config = dict(
    hidden_size=160,
    num_attention_heads=2,
    head_dim=64,
    intermediate_size=640,
    attn_scale=0.125,
    bias='all',
    tie_word_embeddings=True,
    init_std_o=0.0,
    lr_head=0.00758,
    decay_fraction=1.0,
    final_lr_fraction=0.05,
    train_tokens=146200000,
)
Each number is 200 + 20 x the weight over its row's rms, rounded and kept within 0 to 999. Layers, rows and columns count from 0. The size before them is the row's rms in percent of the matrix's.

# layer 7 MLP down (transposed), 640x160, rms 0.104, rows 516-537, columns 0-159
094,220,211,200,215,208,246,219,223,197,194,197,179,199,208,168,191,219,206,192,181,194,183,183,213,214,227,206,181,229,171,199,227,210,205,196,211,201,192,191,185,184,229,196,231,208,173,188,191,181,218,195,203,218,216,207,208,197,191,172,219,225,162,213,187,228,168,208,208,195,163,207,163,230,226,183,199,162,214,200,201,172,231,199,215,204,213,226,181,223,206,222,224,184,206,184,200,253,230,217,190,217,174,202,221,190,208,225,225,198,212,190,205,186,185,191,207,206,253,216,191,244,235,180,198,204,204,197,200,216,209,196,196,194,187,191,209,217,195,210,183,214,158,224,221,218,201,235,205,163,232,187,239,170,212,235,249,169,183,178,189
115,246,217,203,174,218,193,198,215,205,174,187,216,173,209,226,206,223,209,180,199,186,207,162,172,210,235,179,188,196,213,182,196,203,197,188,197,186,189,222,191,219,218,219,195,207,194,177,224,170,182,216,203,237,187,205,190,227,208,203,219,215,220,241,156,183,244,204,202,180,210,165,181,194,222,205,179,226,196,151,207,172,157,199,203,215,208,202,215,209,233,166,204,171,181,194,167,192,206,202,211,205,178,200,218,232,198,227,200,226,209,188,163,236,195,204,151,180,190,227,183,186,211,208,199,229,190,173,207,216,203,213,177,204,220,221,202,189,192,205,159,202,178,241,171,206,164,207,212,190,224,208,197,205,191,194,220,195,207,164,205
115,155,211,177,186,218,199,229,259,181,203,205,207,183,232,196,181,190,202,215,197,185,198,211,205,206,198,212,188,192,224,214,184,217,185,197,182,163,209,228,204,209,182,197,210,181,216,219,170,193,201,187,216,200,219,193,228,186,196,197,225,197,172,169,219,210,160,192,176,187,191,221,214,207,181,205,195,195,183,165,193,185,180,181,207,190,248,162,216,186,176,196,177,209,204,211,172,157,188,193,190,193,223,194,172,202,204,213,130,152,189,186,209,224,178,230,207,231,234,197,219,197,158,212,207,212,218,192,213,238,194,205,211,203,199,203,240,179,201,201,189,213,190,203,180,202,185,232,233,200,224,208,195,211,203,182,214,215,175,226,238
102,183,250,217,181,215,204,196,197,228,193,167,219,214,190,185,190,222,194,217,206,211,199,190,198,232,179,207,203,224,175,212,204,190,215,197,191,214,215,211,244,167,191,187,185,217,209,201,206,234,208,196,191,189,197,201,192,177,158,191,219,228,237,250,203,205,200,198,201,159,184,173,206,187,205,164,242,187,210,198,172,181,177,220,224,186,197,171,179,180,223,222,220,243,221,199,189,212,202,145,177,221,215,223,167,209,194,186,210,227,181,180,213,235,186,222,196,184,210,216,191,178,174,231,206,211,158,203,200,188,211,213,213,212,191,204,207,190,224,221,226,180,204,199,217,194,223,208,215,194,198,249,188,185,159,210,178,216,217,199,178
097,193,209,216,179,210,189,180,198,216,176,236,201,214,244,211,215,212,219,221,185,181,227,194,210,195,210,208,202,178,222,249,213,205,172,171,217,195,235,187,235,222,221,199,236,192,211,194,209,178,194,184,191,172,183,188,216,232,163,233,231,226,187,224,228,188,210,204,179,201,220,214,193,207,175,220,153,239,181,220,178,201,201,215,200,205,176,223,207,192,178,205,182,188,193,174,218,259,212,218,203,174,191,186,199,215,190,206,179,190,187,155,182,213,222,223,179,193,184,187,199,192,215,212,204,209,182,209,171,222,181,224,240,201,184,237,185,224,203,196,181,191,174,210,188,212,212,220,211,198,209,182,228,165,189,200,162,207,224,195,187
103,187,173,220,207,223,186,187,202,187,179,194,218,166,192,209,207,194,208,207,203,186,192,203,192,172,171,178,221,206,203,215,258,209,223,174,161,193,231,228,227,210,191,205,187,165,199,183,206,192,170,186,202,210,203,254,223,216,211,185,221,179,180,192,156,183,201,184,242,187,192,217,186,185,223,216,187,210,187,185,199,173,176,200,203,219,215,193,146,199,236,213,216,207,212,205,209,228,227,195,163,225,168,211,223,236,193,199,208,201,189,183,211,212,195,193,210,231,192,181,207,150,229,204,190,195,174,231,190,173,221,220,204,165,197,204,214,225,217,211,211,202,219,189,207,224,209,189,194,225,207,211,163,201,204,195,199,179,171,159,180
091,219,225,196,179,251,196,171,255,208,182,211,208,184,202,199,202,193,228,187,227,222,203,222,239,190,225,204,206,203,189,183,177,206,206,186,187,195,180,201,191,202,186,186,211,225,174,200,214,212,220,198,180,214,220,198,197,211,202,192,222,213,178,204,191,184,237,237,179,179,220,205,206,170,181,181,177,172,202,203,212,205,227,211,208,178,164,163,230,174,213,184,208,173,176,208,223,213,180,182,235,167,223,159,218,207,215,223,163,191,195,168,191,203,213,211,194,189,194,177,212,204,192,208,175,197,190,179,194,185,215,223,179,216,181,183,136,186,154,194,166,188,217,210,196,217,236,199,205,213,208,172,226,172,197,215,183,181,212,213,218
090,202,203,171,183,188,196,207,172,193,200,216,208,192,215,223,159,217,185,180,216,225,199,198,216,208,214,213,211,189,227,194,214,203,209,180,195,223,174,199,195,210,178,192,208,170,205,185,252,241,212,206,209,193,192,211,175,182,229,216,209,184,158,180,194,188,222,199,224,240,225,205,181,183,170,230,203,215,192,198,196,192,190,177,194,195,202,202,160,219,203,196,184,222,179,197,175,225,161,211,204,200,170,169,181,209,195,202,201,172,173,233,193,236,194,205,184,216,215,208,242,180,197,228,192,191,207,280,159,160,180,205,217,220,179,177,205,205,198,233,221,220,211,234,196,188,236,204,204,168,200,206,173,216,195,213,195,199,205,196,184
089,183,226,198,227,203,205,212,214,222,177,165,244,211,217,193,207,186,215,203,240,174,204,195,220,201,201,237,186,248,220,216,193,180,213,188,197,184,182,230,212,208,185,231,170,197,216,204,217,213,188,228,196,208,193,202,221,197,183,217,209,212,202,207,181,187,220,189,202,228,247,209,189,163,225,216,188,184,224,193,209,186,174,210,170,218,201,213,213,222,178,231,205,202,187,155,200,235,208,168,187,195,195,224,214,190,197,179,230,243,193,215,214,220,217,221,224,208,228,232,212,180,194,196,169,197,171,211,189,150,201,206,202,205,216,208,201,197,187,222,194,162,200,205,171,179,198,211,139,192,175,221,182,188,228,205,207,222,182,185,170
078,212,217,216,188,213,159,240,204,193,199,206,237,193,188,185,178,212,187,205,192,179,191,199,172,229,190,190,186,243,172,170,209,196,217,197,195,188,190,214,198,198,211,183,185,200,204,205,197,238,203,193,225,197,196,214,253,175,234,198,194,212,179,199,257,191,219,201,222,225,193,211,199,219,175,223,227,216,173,227,205,195,211,201,194,187,206,181,185,160,222,189,197,207,191,213,199,201,187,225,174,194,207,176,211,224,204,176,234,204,202,159,214,175,199,205,205,186,228,193,180,191,218,224,218,218,200,229,227,191,146,209,143,168,173,216,206,237,171,223,221,185,206,196,199,221,196,172,231,193,211,214,230,192,214,190,225,231,190,219,212
096,207,194,186,184,229,168,200,202,205,206,206,207,172,174,201,205,237,214,202,225,209,187,213,183,187,206,191,200,204,209,212,197,192,203,230,168,188,195,193,175,176,178,178,162,217,213,217,206,158,184,222,188,192,207,176,196,217,160,178,158,237,234,185,218,192,260,161,194,200,161,185,190,196,201,216,213,189,162,221,207,238,187,180,201,178,176,178,194,179,206,217,167,234,187,185,197,192,214,203,202,192,216,180,208,222,196,167,180,203,180,191,215,203,180,190,210,197,184,184,196,196,204,210,196,160,195,221,211,216,177,179,182,182,222,212,203,207,186,182,241,154,187,224,169,197,229,213,189,188,170,221,185,243,208,210,202,176,223,215,229
103,161,148,173,189,235,218,215,183,215,216,219,189,183,187,220,202,192,191,206,219,209,236,203,172,203,246,180,181,196,211,229,209,194,173,195,220,173,189,201,194,201,199,167,179,166,225,220,201,130,191,211,207,193,167,171,228,196,192,204,215,211,205,168,241,169,220,186,178,171,186,184,196,207,208,207,185,238,186,213,179,215,194,227,178,212,195,173,217,192,192,163,211,198,213,210,197,219,197,224,197,208,172,228,199,213,224,174,189,243,224,207,225,192,200,198,194,212,184,211,191,202,214,192,199,190,197,220,192,191,188,167,249,210,198,211,223,203,201,189,213,177,188,184,211,179,190,167,183,203,192,188,236,177,184,212,210,221,233,187,209
106,211,198,207,198,232,196,210,208,206,181,192,173,245,207,220,185,209,181,182,222,188,210,151,190,232,202,186,188,240,187,206,203,200,243,191,183,213,181,246,192,196,212,220,191,198,223,234,199,183,196,215,202,200,204,210,209,210,181,223,189,210,178,185,178,167,237,203,211,185,199,218,196,232,210,212,191,180,190,192,190,189,201,210,243,190,161,192,234,186,223,180,183,190,205,198,188,164,168,186,210,203,199,178,226,217,184,202,172,219,208,198,229,193,195,182,185,233,167,160,221,173,192,211,222,224,210,177,184,201,204,215,226,182,223,201,237,204,156,185,196,144,183,215,208,197,206,234,238,221,167,220,172,209,214,190,187,205,201,209,182
095,186,182,162,209,208,181,193,169,203,207,218,207,194,187,207,213,194,227,203,198,197,203,185,223,186,168,212,173,208,215,200,219,172,230,209,142,230,184,210,197,208,191,207,199,158,197,179,212,209,194,217,206,201,209,206,185,206,199,213,208,199,218,222,180,190,194,202,181,181,274,218,156,218,201,211,239,222,206,223,191,214,208,185,195,182,228,190,200,196,190,212,186,195,194,194,204,187,215,215,209,253,200,227,218,219,204,176,209,211,183,193,172,260,199,205,193,231,187,196,213,187,213,199,231,228,209,229,188,183,218,163,192,200,194,186,180,216,208,188,223,213,211,181,208,161,204,239,198,239,192,171,194,216,233,186,198,165,175,240,181
098,164,189,178,222,204,195,186,196,224,193,191,196,174,207,182,219,184,235,212,228,204,186,224,221,216,235,197,180,211,209,186,195,173,247,235,168,164,194,208,225,181,182,200,199,210,228,170,176,200,214,212,167,222,209,188,197,196,179,200,203,198,223,200,181,175,181,174,178,235,158,163,214,198,227,206,219,169,210,213,225,220,206,214,180,176,227,207,227,171,222,187,227,231,195,190,200,193,239,185,198,197,212,212,214,201,193,181,232,199,218,211,181,202,205,213,179,209,196,215,211,165,215,201,223,155,162,220,243,212,196,210,196,185,193,197,203,187,175,143,226,185,230,201,200,209,206,228,195,195,189,221,199,172,191,217,204,217,212,220,200
090,170,184,209,200,193,187,222,223,208,200,169,220,220,165,199,212,227,235,209,180,181,203,175,208,233,193,210,173,201,213,202,176,219,187,220,204,191,183,216,187,204,207,162,194,187,205,195,214,208,196,165,175,203,187,194,228,202,221,193,225,213,224,250,227,202,95,194,212,222,212,197,179,171,182,211,192,215,202,195,191,193,213,210,211,218,195,218,163,215,201,183,192,188,173,223,212,221,182,179,175,189,196,207,201,200,167,249,237,217,198,208,185,174,169,190,209,210,229,185,164,183,210,187,200,207,224,207,193,181,207,204,242,208,166,187,166,211,188,205,215,194,210,185,220,219,201,218,204,225,210,178,200,185,198,195,207,184,206,185,197
107,183,193,186,179,181,204,172,212,195,214,197,200,202,218,192,208,188,205,176,196,220,217,221,193,210,173,213,201,218,185,186,202,210,203,216,170,215,221,169,205,158,216,208,220,178,179,234,189,202,221,206,203,222,171,185,175,215,234,217,188,178,215,249,234,208,176,226,209,212,208,215,188,211,220,212,203,210,212,176,223,183,204,211,147,235,194,201,219,215,239,233,170,228,177,222,180,195,220,194,208,211,194,203,230,172,190,228,168,192,194,223,233,189,169,260,215,191,211,235,200,163,216,200,203,203,212,193,242,196,210,225,202,205,198,161,182,225,183,208,201,213,167,188,233,184,213,158,196,187,186,211,215,196,219,190,220,184,207,218,203
093,170,184,200,221,227,209,187,215,210,208,208,218,228,192,207,219,223,213,223,233,195,184,181,179,209,179,207,211,188,214,220,201,198,197,225,187,203,202,200,195,225,165,176,214,224,192,204,212,194,215,179,228,229,208,200,236,146,203,239,201,203,193,192,173,197,104,196,209,170,205,207,205,237,191,219,176,223,235,217,207,214,201,207,178,199,189,192,202,196,208,203,197,204,193,213,213,216,205,188,174,174,199,212,183,211,201,195,212,205,211,201,246,189,197,195,174,226,240,182,203,212,213,197,210,185,200,206,186,183,213,175,206,145,200,231,177,223,145,176,194,195,198,202,182,234,240,210,229,207,210,209,183,197,201,201,197,210,230,215,222
091,224,208,215,171,198,186,210,203,243,213,202,173,174,257,182,175,175,235,197,195,180,234,189,168,215,223,215,222,165,169,234,177,176,204,193,194,220,212,213,188,232,199,161,196,203,214,179,181,186,184,218,202,193,226,219,205,202,176,199,229,220,197,188,207,171,214,176,243,251,201,219,209,197,194,197,182,172,194,199,213,217,231,203,187,220,186,199,225,224,179,235,237,210,180,216,213,181,220,211,223,159,212,187,213,184,212,180,208,175,232,206,206,206,170,196,204,189,206,184,190,193,191,195,148,207,202,191,238,192,199,178,206,220,181,206,197,198,224,213,222,224,199,209,217,192,207,200,187,186,210,195,189,211,216,194,175,190,200,169,158
094,189,235,193,217,182,206,187,199,181,163,191,213,209,190,209,217,193,186,177,210,201,212,207,170,180,219,179,188,235,219,207,200,169,208,219,188,200,220,211,183,200,200,240,236,197,186,219,183,201,226,192,215,207,203,190,222,191,213,203,200,192,235,222,191,193,223,202,174,170,191,170,251,224,175,193,195,204,192,178,173,188,231,181,204,213,211,218,208,202,223,196,180,237,183,245,204,214,209,190,199,186,184,210,238,176,236,189,196,211,211,202,202,203,217,195,212,231,218,185,207,184,210,184,177,175,237,250,200,209,186,216,182,227,207,208,180,152,173,196,198,186,173,194,144,228,173,196,187,231,197,190,253,217,188,184,187,213,213,196,231
086,229,197,222,203,241,199,168,202,202,198,195,172,225,214,179,238,184,185,164,196,219,204,195,191,224,207,182,181,244,210,219,214,200,196,217,170,220,184,225,205,195,185,216,205,212,211,226,218,191,208,217,212,190,220,210,250,212,183,189,190,180,207,169,235,209,196,209,210,220,206,240,192,202,158,204,198,198,210,210,201,179,211,194,224,174,219,185,199,207,248,205,202,229,182,222,205,202,209,206,202,217,231,207,182,169,240,234,247,179,206,189,168,211,156,202,213,196,173,181,218,171,184,220,211,198,217,206,202,174,192,221,203,194,183,166,176,210,173,205,213,176,155,188,214,169,231,208,199,170,185,220,208,183,193,200,189,236,208,200,220
098,217,191,207,206,188,174,205,167,214,207,178,192,184,231,216,194,230,193,199,187,230,222,195,197,203,208,221,160,185,219,192,200,205,195,210,201,190,219,211,218,178,177,191,213,172,209,194,213,220,237,200,191,209,195,225,208,200,191,185,218,184,207,217,219,176,227,204,215,174,211,203,225,181,208,238,199,218,148,162,196,200,171,250,179,217,201,232,217,227,223,198,187,196,198,191,190,191,184,218,221,154,188,226,165,201,182,184,231,197,183,161,214,191,188,147,239,197,226,205,197,197,254,241,198,201,174,207,177,198,207,176,193,228,212,187,204,211,184,184,192,186,193,221,226,241,224,196,222,208,209,195,206,179,191,243,215,189,181,207,208
# layer 7 MLP up, 640x160, rms 0.118, rows 517-538, columns 0-159
115,232,166,217,152,187,197,199,204,198,195,196,179,225,178,196,186,230,183,168,182,185,215,204,214,210,181,196,184,205,211,194,197,202,175,246,182,197,224,200,215,191,221,179,207,195,228,207,220,165,189,191,233,216,180,202,184,218,207,188,176,170,158,220,190,228,190,183,209,225,228,162,213,231,210,205,181,193,186,198,196,218,196,203,219,195,223,211,197,182,197,217,194,167,178,230,186,192,176,176,189,157,178,221,218,210,208,200,210,215,203,251,188,246,194,219,215,160,198,226,188,179,190,198,196,241,217,190,192,192,189,209,213,208,214,148,212,185,200,215,176,182,201,195,209,183,186,208,258,206,185,209,158,192,198,193,228,181,223,204,207
111,177,212,201,163,191,219,205,202,228,222,214,188,195,225,199,229,231,204,195,231,178,206,210,192,190,170,211,192,183,198,224,202,202,212,227,198,216,167,197,210,210,177,216,185,176,225,216,178,161,197,235,217,238,219,189,187,155,246,238,186,206,229,178,205,244,176,173,209,202,211,218,214,217,202,197,221,198,198,173,204,185,187,214,190,189,211,228,190,162,227,221,185,170,211,237,213,194,201,195,170,191,212,204,180,225,181,183,213,202,194,178,212,209,174,201,145,208,193,171,212,173,185,184,184,199,178,208,167,213,216,245,172,207,216,168,185,196,208,207,200,217,194,169,188,201,208,179,222,197,223,203,187,222,185,232,189,208,176,201,234
094,234,173,213,218,157,226,199,193,193,156,185,189,188,200,189,180,230,182,158,225,201,175,189,218,192,185,217,221,155,193,179,202,223,199,179,238,184,198,227,216,199,211,178,190,192,205,203,206,235,184,210,180,191,192,203,196,198,236,195,187,211,179,204,169,209,199,201,167,214,183,185,195,186,202,204,206,214,222,177,199,212,159,179,222,192,207,165,241,223,172,194,173,195,215,185,232,208,225,192,193,180,210,156,200,229,198,218,229,198,185,221,241,164,207,217,212,199,234,193,179,221,201,182,177,178,233,177,225,192,188,237,205,194,192,193,223,186,223,225,198,189,191,206,221,217,202,198,225,196,186,227,167,202,185,212,238,170,185,213,194
100,243,230,214,184,194,227,197,217,213,207,171,182,242,197,198,190,192,190,193,206,163,190,196,195,169,213,170,192,182,197,209,168,189,215,202,205,199,194,205,165,219,180,202,179,193,197,198,185,223,158,209,219,224,204,190,178,208,210,211,196,232,225,193,210,196,203,182,196,200,193,196,226,163,207,198,195,203,199,203,185,208,204,213,191,222,212,202,217,206,210,201,203,234,211,235,222,176,201,216,229,239,187,155,240,212,248,207,206,199,198,179,205,189,225,188,169,201,222,199,183,206,200,213,176,200,144,170,208,179,228,190,188,175,226,198,222,183,258,216,179,179,211,209,213,205,198,165,212,221,196,176,175,194,195,241,159,207,215,171,161
107,203,184,206,165,198,221,242,200,199,208,214,213,228,192,211,167,198,166,179,211,216,204,201,173,219,178,165,207,180,167,177,193,216,173,247,190,201,220,211,173,206,222,219,180,218,223,217,198,230,222,214,221,172,204,240,182,205,179,214,233,204,206,210,224,172,182,222,229,217,200,180,194,218,229,197,213,220,149,211,221,196,180,200,190,209,194,201,175,186,199,212,232,181,201,241,180,193,223,176,195,206,205,193,197,206,207,186,197,192,187,163,229,165,184,153,205,181,211,169,206,176,173,192,207,206,169,179,194,188,225,215,180,228,200,202,224,187,235,213,200,209,195,200,169,197,197,202,245,211,183,184,220,202,183,218,214,169,218,169,200
097,191,174,208,195,184,198,181,165,188,226,206,213,209,215,209,268,199,178,203,227,208,159,230,205,197,199,181,199,190,198,202,209,195,187,213,222,234,195,176,198,182,183,219,188,187,186,206,203,175,213,206,228,200,220,194,213,199,201,156,216,241,197,186,186,207,178,189,199,173,231,199,200,220,185,222,186,205,202,203,205,203,187,191,234,188,208,162,202,221,168,155,211,193,166,204,210,207,243,200,167,226,184,192,187,181,203,230,197,186,210,216,191,183,201,192,181,205,271,184,212,204,197,168,204,188,171,206,170,222,166,215,240,220,217,193,179,190,206,214,236,197,181,248,197,227,200,189,181,193,188,215,209,206,222,197,194,200,177,237,213
091,192,253,205,210,167,230,226,155,187,174,205,186,220,202,206,246,230,171,215,205,155,162,238,171,210,248,208,203,212,207,191,215,208,197,182,183,208,208,179,200,223,199,166,183,212,187,220,186,206,200,200,189,234,209,204,180,244,191,190,225,201,219,236,243,199,188,198,207,185,159,226,192,194,202,213,229,229,189,179,174,197,188,191,168,217,174,202,207,201,212,215,222,218,224,192,229,207,173,204,186,191,203,226,213,209,240,208,209,190,202,193,201,213,199,177,188,186,185,197,203,214,184,217,159,203,179,178,217,210,189,210,195,168,195,228,216,192,215,184,178,208,183,200,184,206,173,205,176,202,188,184,181,169,220,210,220,225,175,218,212
092,233,180,180,183,219,161,201,216,216,184,212,216,201,212,173,204,161,238,187,221,199,194,231,196,207,236,174,204,191,215,205,212,231,211,209,224,189,188,204,223,203,153,215,212,213,195,155,176,189,193,193,164,179,176,189,210,200,195,192,209,239,211,172,217,218,213,214,206,197,179,174,196,222,192,203,212,161,182,225,201,221,202,200,162,217,198,211,212,192,187,191,222,204,206,222,189,193,193,207,224,188,227,194,231,178,198,182,187,180,234,197,196,230,167,217,174,197,182,175,236,190,201,202,177,218,211,161,193,251,193,201,189,192,206,179,207,214,222,206,209,219,168,214,199,211,230,208,176,245,223,203,207,215,219,208,170,147,197,183,222
088,196,185,222,198,179,245,174,169,229,201,170,165,199,206,153,187,210,190,178,184,226,211,184,215,196,200,204,218,185,190,192,237,210,200,156,185,196,187,198,212,234,181,212,222,201,207,199,197,213,196,242,239,222,176,190,219,192,224,183,181,222,183,206,172,176,188,202,191,206,190,190,150,205,221,220,233,176,218,213,217,196,189,208,203,210,231,167,207,239,189,189,228,224,223,206,214,223,187,188,197,168,217,204,225,216,167,186,193,206,187,196,168,215,179,191,208,248,231,199,197,205,184,168,214,207,216,234,212,155,194,220,233,221,192,212,189,212,205,159,177,192,208,198,184,202,192,221,208,188,183,201,211,169,180,204,207,226,213,186,210
095,182,186,184,208,202,210,201,182,216,175,231,218,199,212,189,174,173,217,198,197,183,187,201,204,170,178,188,168,200,184,229,218,196,206,192,179,199,201,242,195,187,198,216,215,190,233,213,197,197,199,202,165,226,154,171,203,203,247,208,165,210,233,219,191,226,203,198,171,205,221,217,175,182,196,193,218,199,233,229,177,188,200,205,224,204,185,212,173,170,221,209,205,173,195,239,229,201,206,195,176,176,183,173,228,204,229,160,176,176,212,200,181,180,187,178,224,251,224,199,195,195,238,208,201,196,209,196,196,218,214,234,217,209,218,208,201,197,194,226,216,257,201,218,186,194,201,211,161,189,212,176,173,168,188,180,228,202,225,196,218
097,182,166,206,187,191,202,162,210,201,207,192,178,158,218,196,184,212,202,217,179,198,198,198,185,223,231,197,169,174,201,212,251,186,226,219,188,179,216,183,165,239,226,186,236,207,189,225,183,199,187,202,205,202,223,184,207,184,226,178,193,207,212,186,167,223,242,221,171,212,175,181,216,217,234,204,143,202,184,187,233,198,216,205,199,204,212,209,207,228,193,174,194,209,153,191,189,211,210,219,201,236,199,216,194,214,207,215,184,223,200,174,195,228,179,203,217,191,195,186,197,213,184,154,184,232,179,185,135,206,205,201,187,196,190,223,180,189,212,206,230,157,196,186,197,201,220,201,189,177,180,197,198,193,232,183,206,200,213,186,181
112,193,190,198,190,217,221,197,184,218,219,208,224,223,230,153,200,231,226,206,219,215,191,226,182,196,199,181,194,195,205,225,196,231,205,227,210,159,183,191,188,236,200,231,203,198,187,201,207,184,191,156,197,206,212,224,194,233,211,208,226,203,176,172,172,194,179,207,206,195,165,189,206,207,177,200,172,208,241,195,186,192,205,220,151,195,230,225,178,186,216,192,158,191,217,225,194,166,208,248,184,202,170,201,213,190,187,201,201,219,209,186,164,185,156,186,222,189,177,179,203,203,168,195,200,192,223,171,219,201,210,217,198,193,194,241,195,195,207,215,223,193,175,161,181,193,198,184,191,174,167,227,240,226,210,205,225,220,204,222,199
097,221,194,204,208,199,234,243,188,148,199,211,173,193,215,197,190,249,199,206,242,196,196,195,185,197,194,184,156,215,167,200,173,205,197,180,218,159,211,183,195,198,213,176,209,233,157,192,190,166,194,179,206,170,178,201,205,164,183,229,233,195,210,190,208,209,194,193,207,207,204,204,217,219,195,203,196,235,191,207,200,203,208,211,171,233,184,207,222,174,209,191,216,185,216,232,199,178,194,184,183,185,233,193,213,192,198,203,230,185,226,199,191,170,211,227,147,174,209,224,220,208,165,212,209,179,188,211,189,173,203,206,211,196,221,245,216,185,238,229,236,198,231,214,210,187,173,211,174,185,166,200,197,190,206,185,214,214,207,214,191
090,209,190,221,193,201,171,206,212,177,239,187,221,243,189,186,184,236,203,188,199,206,186,179,185,172,230,201,176,220,186,173,167,214,200,200,179,217,184,194,198,172,204,229,192,226,196,206,211,201,194,193,207,174,231,188,172,227,184,207,216,238,207,209,217,242,210,222,195,162,197,166,174,214,204,202,153,209,226,192,170,245,206,202,190,196,177,197,187,209,206,201,173,207,245,187,200,236,174,192,199,179,212,181,233,170,169,212,186,191,215,206,208,203,165,223,203,251,232,201,186,205,200,174,171,209,216,200,174,200,212,201,217,173,210,177,165,177,165,213,195,211,192,203,212,159,196,200,226,187,192,185,236,189,195,198,200,192,183,186,206
074,216,173,198,208,187,183,196,208,214,210,242,210,157,214,244,153,186,175,192,197,186,200,208,210,187,205,202,214,181,181,213,170,184,197,210,187,194,210,199,208,177,205,202,208,213,187,187,205,146,226,209,181,204,197,190,195,212,159,156,201,171,186,203,174,187,227,164,161,190,257,219,198,194,222,197,201,211,232,180,236,179,202,208,194,178,209,216,223,203,210,200,177,253,215,218,209,168,220,208,191,186,218,220,208,185,195,221,187,173,231,197,185,213,256,187,224,189,184,199,232,170,216,194,206,207,173,183,225,203,223,181,191,189,226,186,214,191,206,201,169,189,179,224,174,198,185,179,192,203,184,209,164,195,200,182,214,204,184,210,194
109,241,176,225,176,216,218,178,179,222,181,185,166,198,171,190,194,199,179,193,182,248,204,209,200,182,215,197,213,172,168,150,206,204,202,223,189,179,216,217,185,204,192,228,189,218,219,228,178,186,216,170,184,186,210,188,195,196,192,198,214,203,213,186,214,170,217,233,228,195,195,200,169,192,198,212,172,175,227,211,190,205,173,194,174,215,178,181,227,211,181,184,218,183,223,229,206,226,189,194,225,209,175,160,185,176,208,215,204,208,206,196,214,184,185,202,243,201,234,191,193,217,216,192,210,239,220,210,234,164,179,200,159,188,185,207,217,185,184,201,224,192,181,183,215,195,185,193,213,171,221,194,203,197,208,218,177,171,132,203,212
096,207,221,188,191,242,194,192,207,174,205,203,209,212,199,214,190,224,219,188,220,167,202,223,222,215,175,197,220,198,184,189,192,160,214,200,218,170,236,184,182,222,195,177,203,210,185,206,232,193,181,190,214,173,222,236,199,211,207,141,226,171,232,159,222,203,176,175,163,212,183,255,167,183,207,204,218,184,220,196,163,221,226,187,204,237,200,176,196,219,167,192,229,196,234,192,210,193,210,195,224,209,164,205,215,202,215,163,186,188,218,233,190,220,218,188,198,198,204,205,215,188,210,192,188,205,141,198,188,214,220,201,215,200,184,173,172,198,182,211,200,211,193,198,206,192,186,180,238,197,221,193,196,230,207,203,212,226,203,200,223
101,181,214,196,204,203,236,186,220,196,209,199,206,198,198,196,190,198,195,224,224,192,197,225,232,223,194,179,209,178,215,203,200,213,210,196,180,217,196,200,192,191,225,196,225,203,215,211,207,203,179,188,188,250,198,223,208,188,221,163,179,214,158,232,227,198,220,228,192,196,200,135,169,193,199,201,213,218,219,187,189,225,192,182,206,199,206,161,198,183,181,170,173,224,216,191,208,157,199,227,198,189,216,233,198,207,183,179,187,203,201,227,195,218,236,210,215,243,199,239,219,224,203,204,212,187,190,161,161,199,185,199,182,221,183,178,161,235,170,157,211,178,208,170,190,185,205,202,178,219,219,205,226,205,218,179,157,188,209,211,220
099,170,199,181,186,189,214,219,193,178,207,205,206,205,204,169,192,202,195,230,197,209,191,201,189,208,216,221,184,174,199,197,246,213,196,228,193,183,167,243,196,214,214,207,222,213,242,161,187,199,216,203,208,207,181,188,170,152,202,205,190,248,197,199,168,177,191,208,217,204,188,196,187,222,214,195,184,198,223,196,224,189,221,229,207,224,189,185,176,203,211,168,206,173,212,205,190,216,213,197,205,215,200,208,211,207,175,173,191,204,191,166,201,165,174,178,194,200,179,183,234,161,214,199,192,205,178,211,150,213,189,212,213,213,196,165,184,194,180,245,204,173,205,180,185,228,245,197,215,181,190,160,191,183,247,218,161,221,226,184,177
084,166,224,169,178,198,207,208,227,197,226,187,221,194,216,227,164,209,231,223,223,186,221,205,196,195,203,190,192,181,214,217,174,202,194,181,228,178,206,171,206,194,228,217,208,212,183,176,182,169,166,189,215,186,213,230,191,194,163,201,190,201,223,172,213,216,186,199,176,200,163,171,196,191,225,167,213,186,212,176,180,226,169,207,177,228,231,212,165,253,167,208,206,208,209,209,185,184,209,214,179,170,180,211,236,215,190,193,201,201,211,206,218,243,205,238,219,210,182,191,221,225,215,192,199,202,213,174,182,238,206,218,212,192,191,216,214,198,219,220,214,221,207,208,215,226,195,215,156,160,186,213,180,210,182,197,202,151,200,187,192
099,218,173,209,210,199,178,202,235,192,206,182,157,233,147,220,170,205,189,208,203,213,151,173,217,180,174,208,209,202,212,218,202,219,191,220,215,183,202,191,224,204,216,225,217,206,174,227,163,211,181,176,204,200,234,189,173,196,205,206,192,219,229,211,204,197,186,209,223,190,149,186,184,208,206,198,197,212,237,203,166,186,203,213,186,174,215,177,216,199,184,203,189,187,186,188,210,184,243,188,171,180,192,188,199,227,221,215,182,200,213,216,151,209,218,226,213,177,246,186,192,199,179,190,190,158,189,200,175,192,222,223,176,205,200,237,187,217,199,237,232,183,200,216,222,206,235,189,192,208,185,220,184,202,176,167,202,222,203,198,183
095,184,179,187,166,225,220,233,194,168,188,176,197,187,222,181,210,237,192,238,216,161,203,239,198,199,200,189,200,200,180,218,214,184,189,254,177,189,191,219,166,224,195,197,241,212,193,216,222,219,209,192,215,200,243,251,220,185,212,167,212,214,209,216,206,206,182,182,185,224,193,186,192,210,211,206,213,215,200,195,205,171,213,233,186,202,215,217,194,228,188,174,228,159,181,203,179,168,165,226,212,187,210,218,191,181,192,186,177,199,184,157,187,192,194,178,209,213,188,238,233,215,208,201,157,191,212,206,169,203,209,252,180,234,173,203,192,223,223,177,209,207,197,191,200,183,193,193,215,193,211,212,191,206,213,211,193,205,187,204,211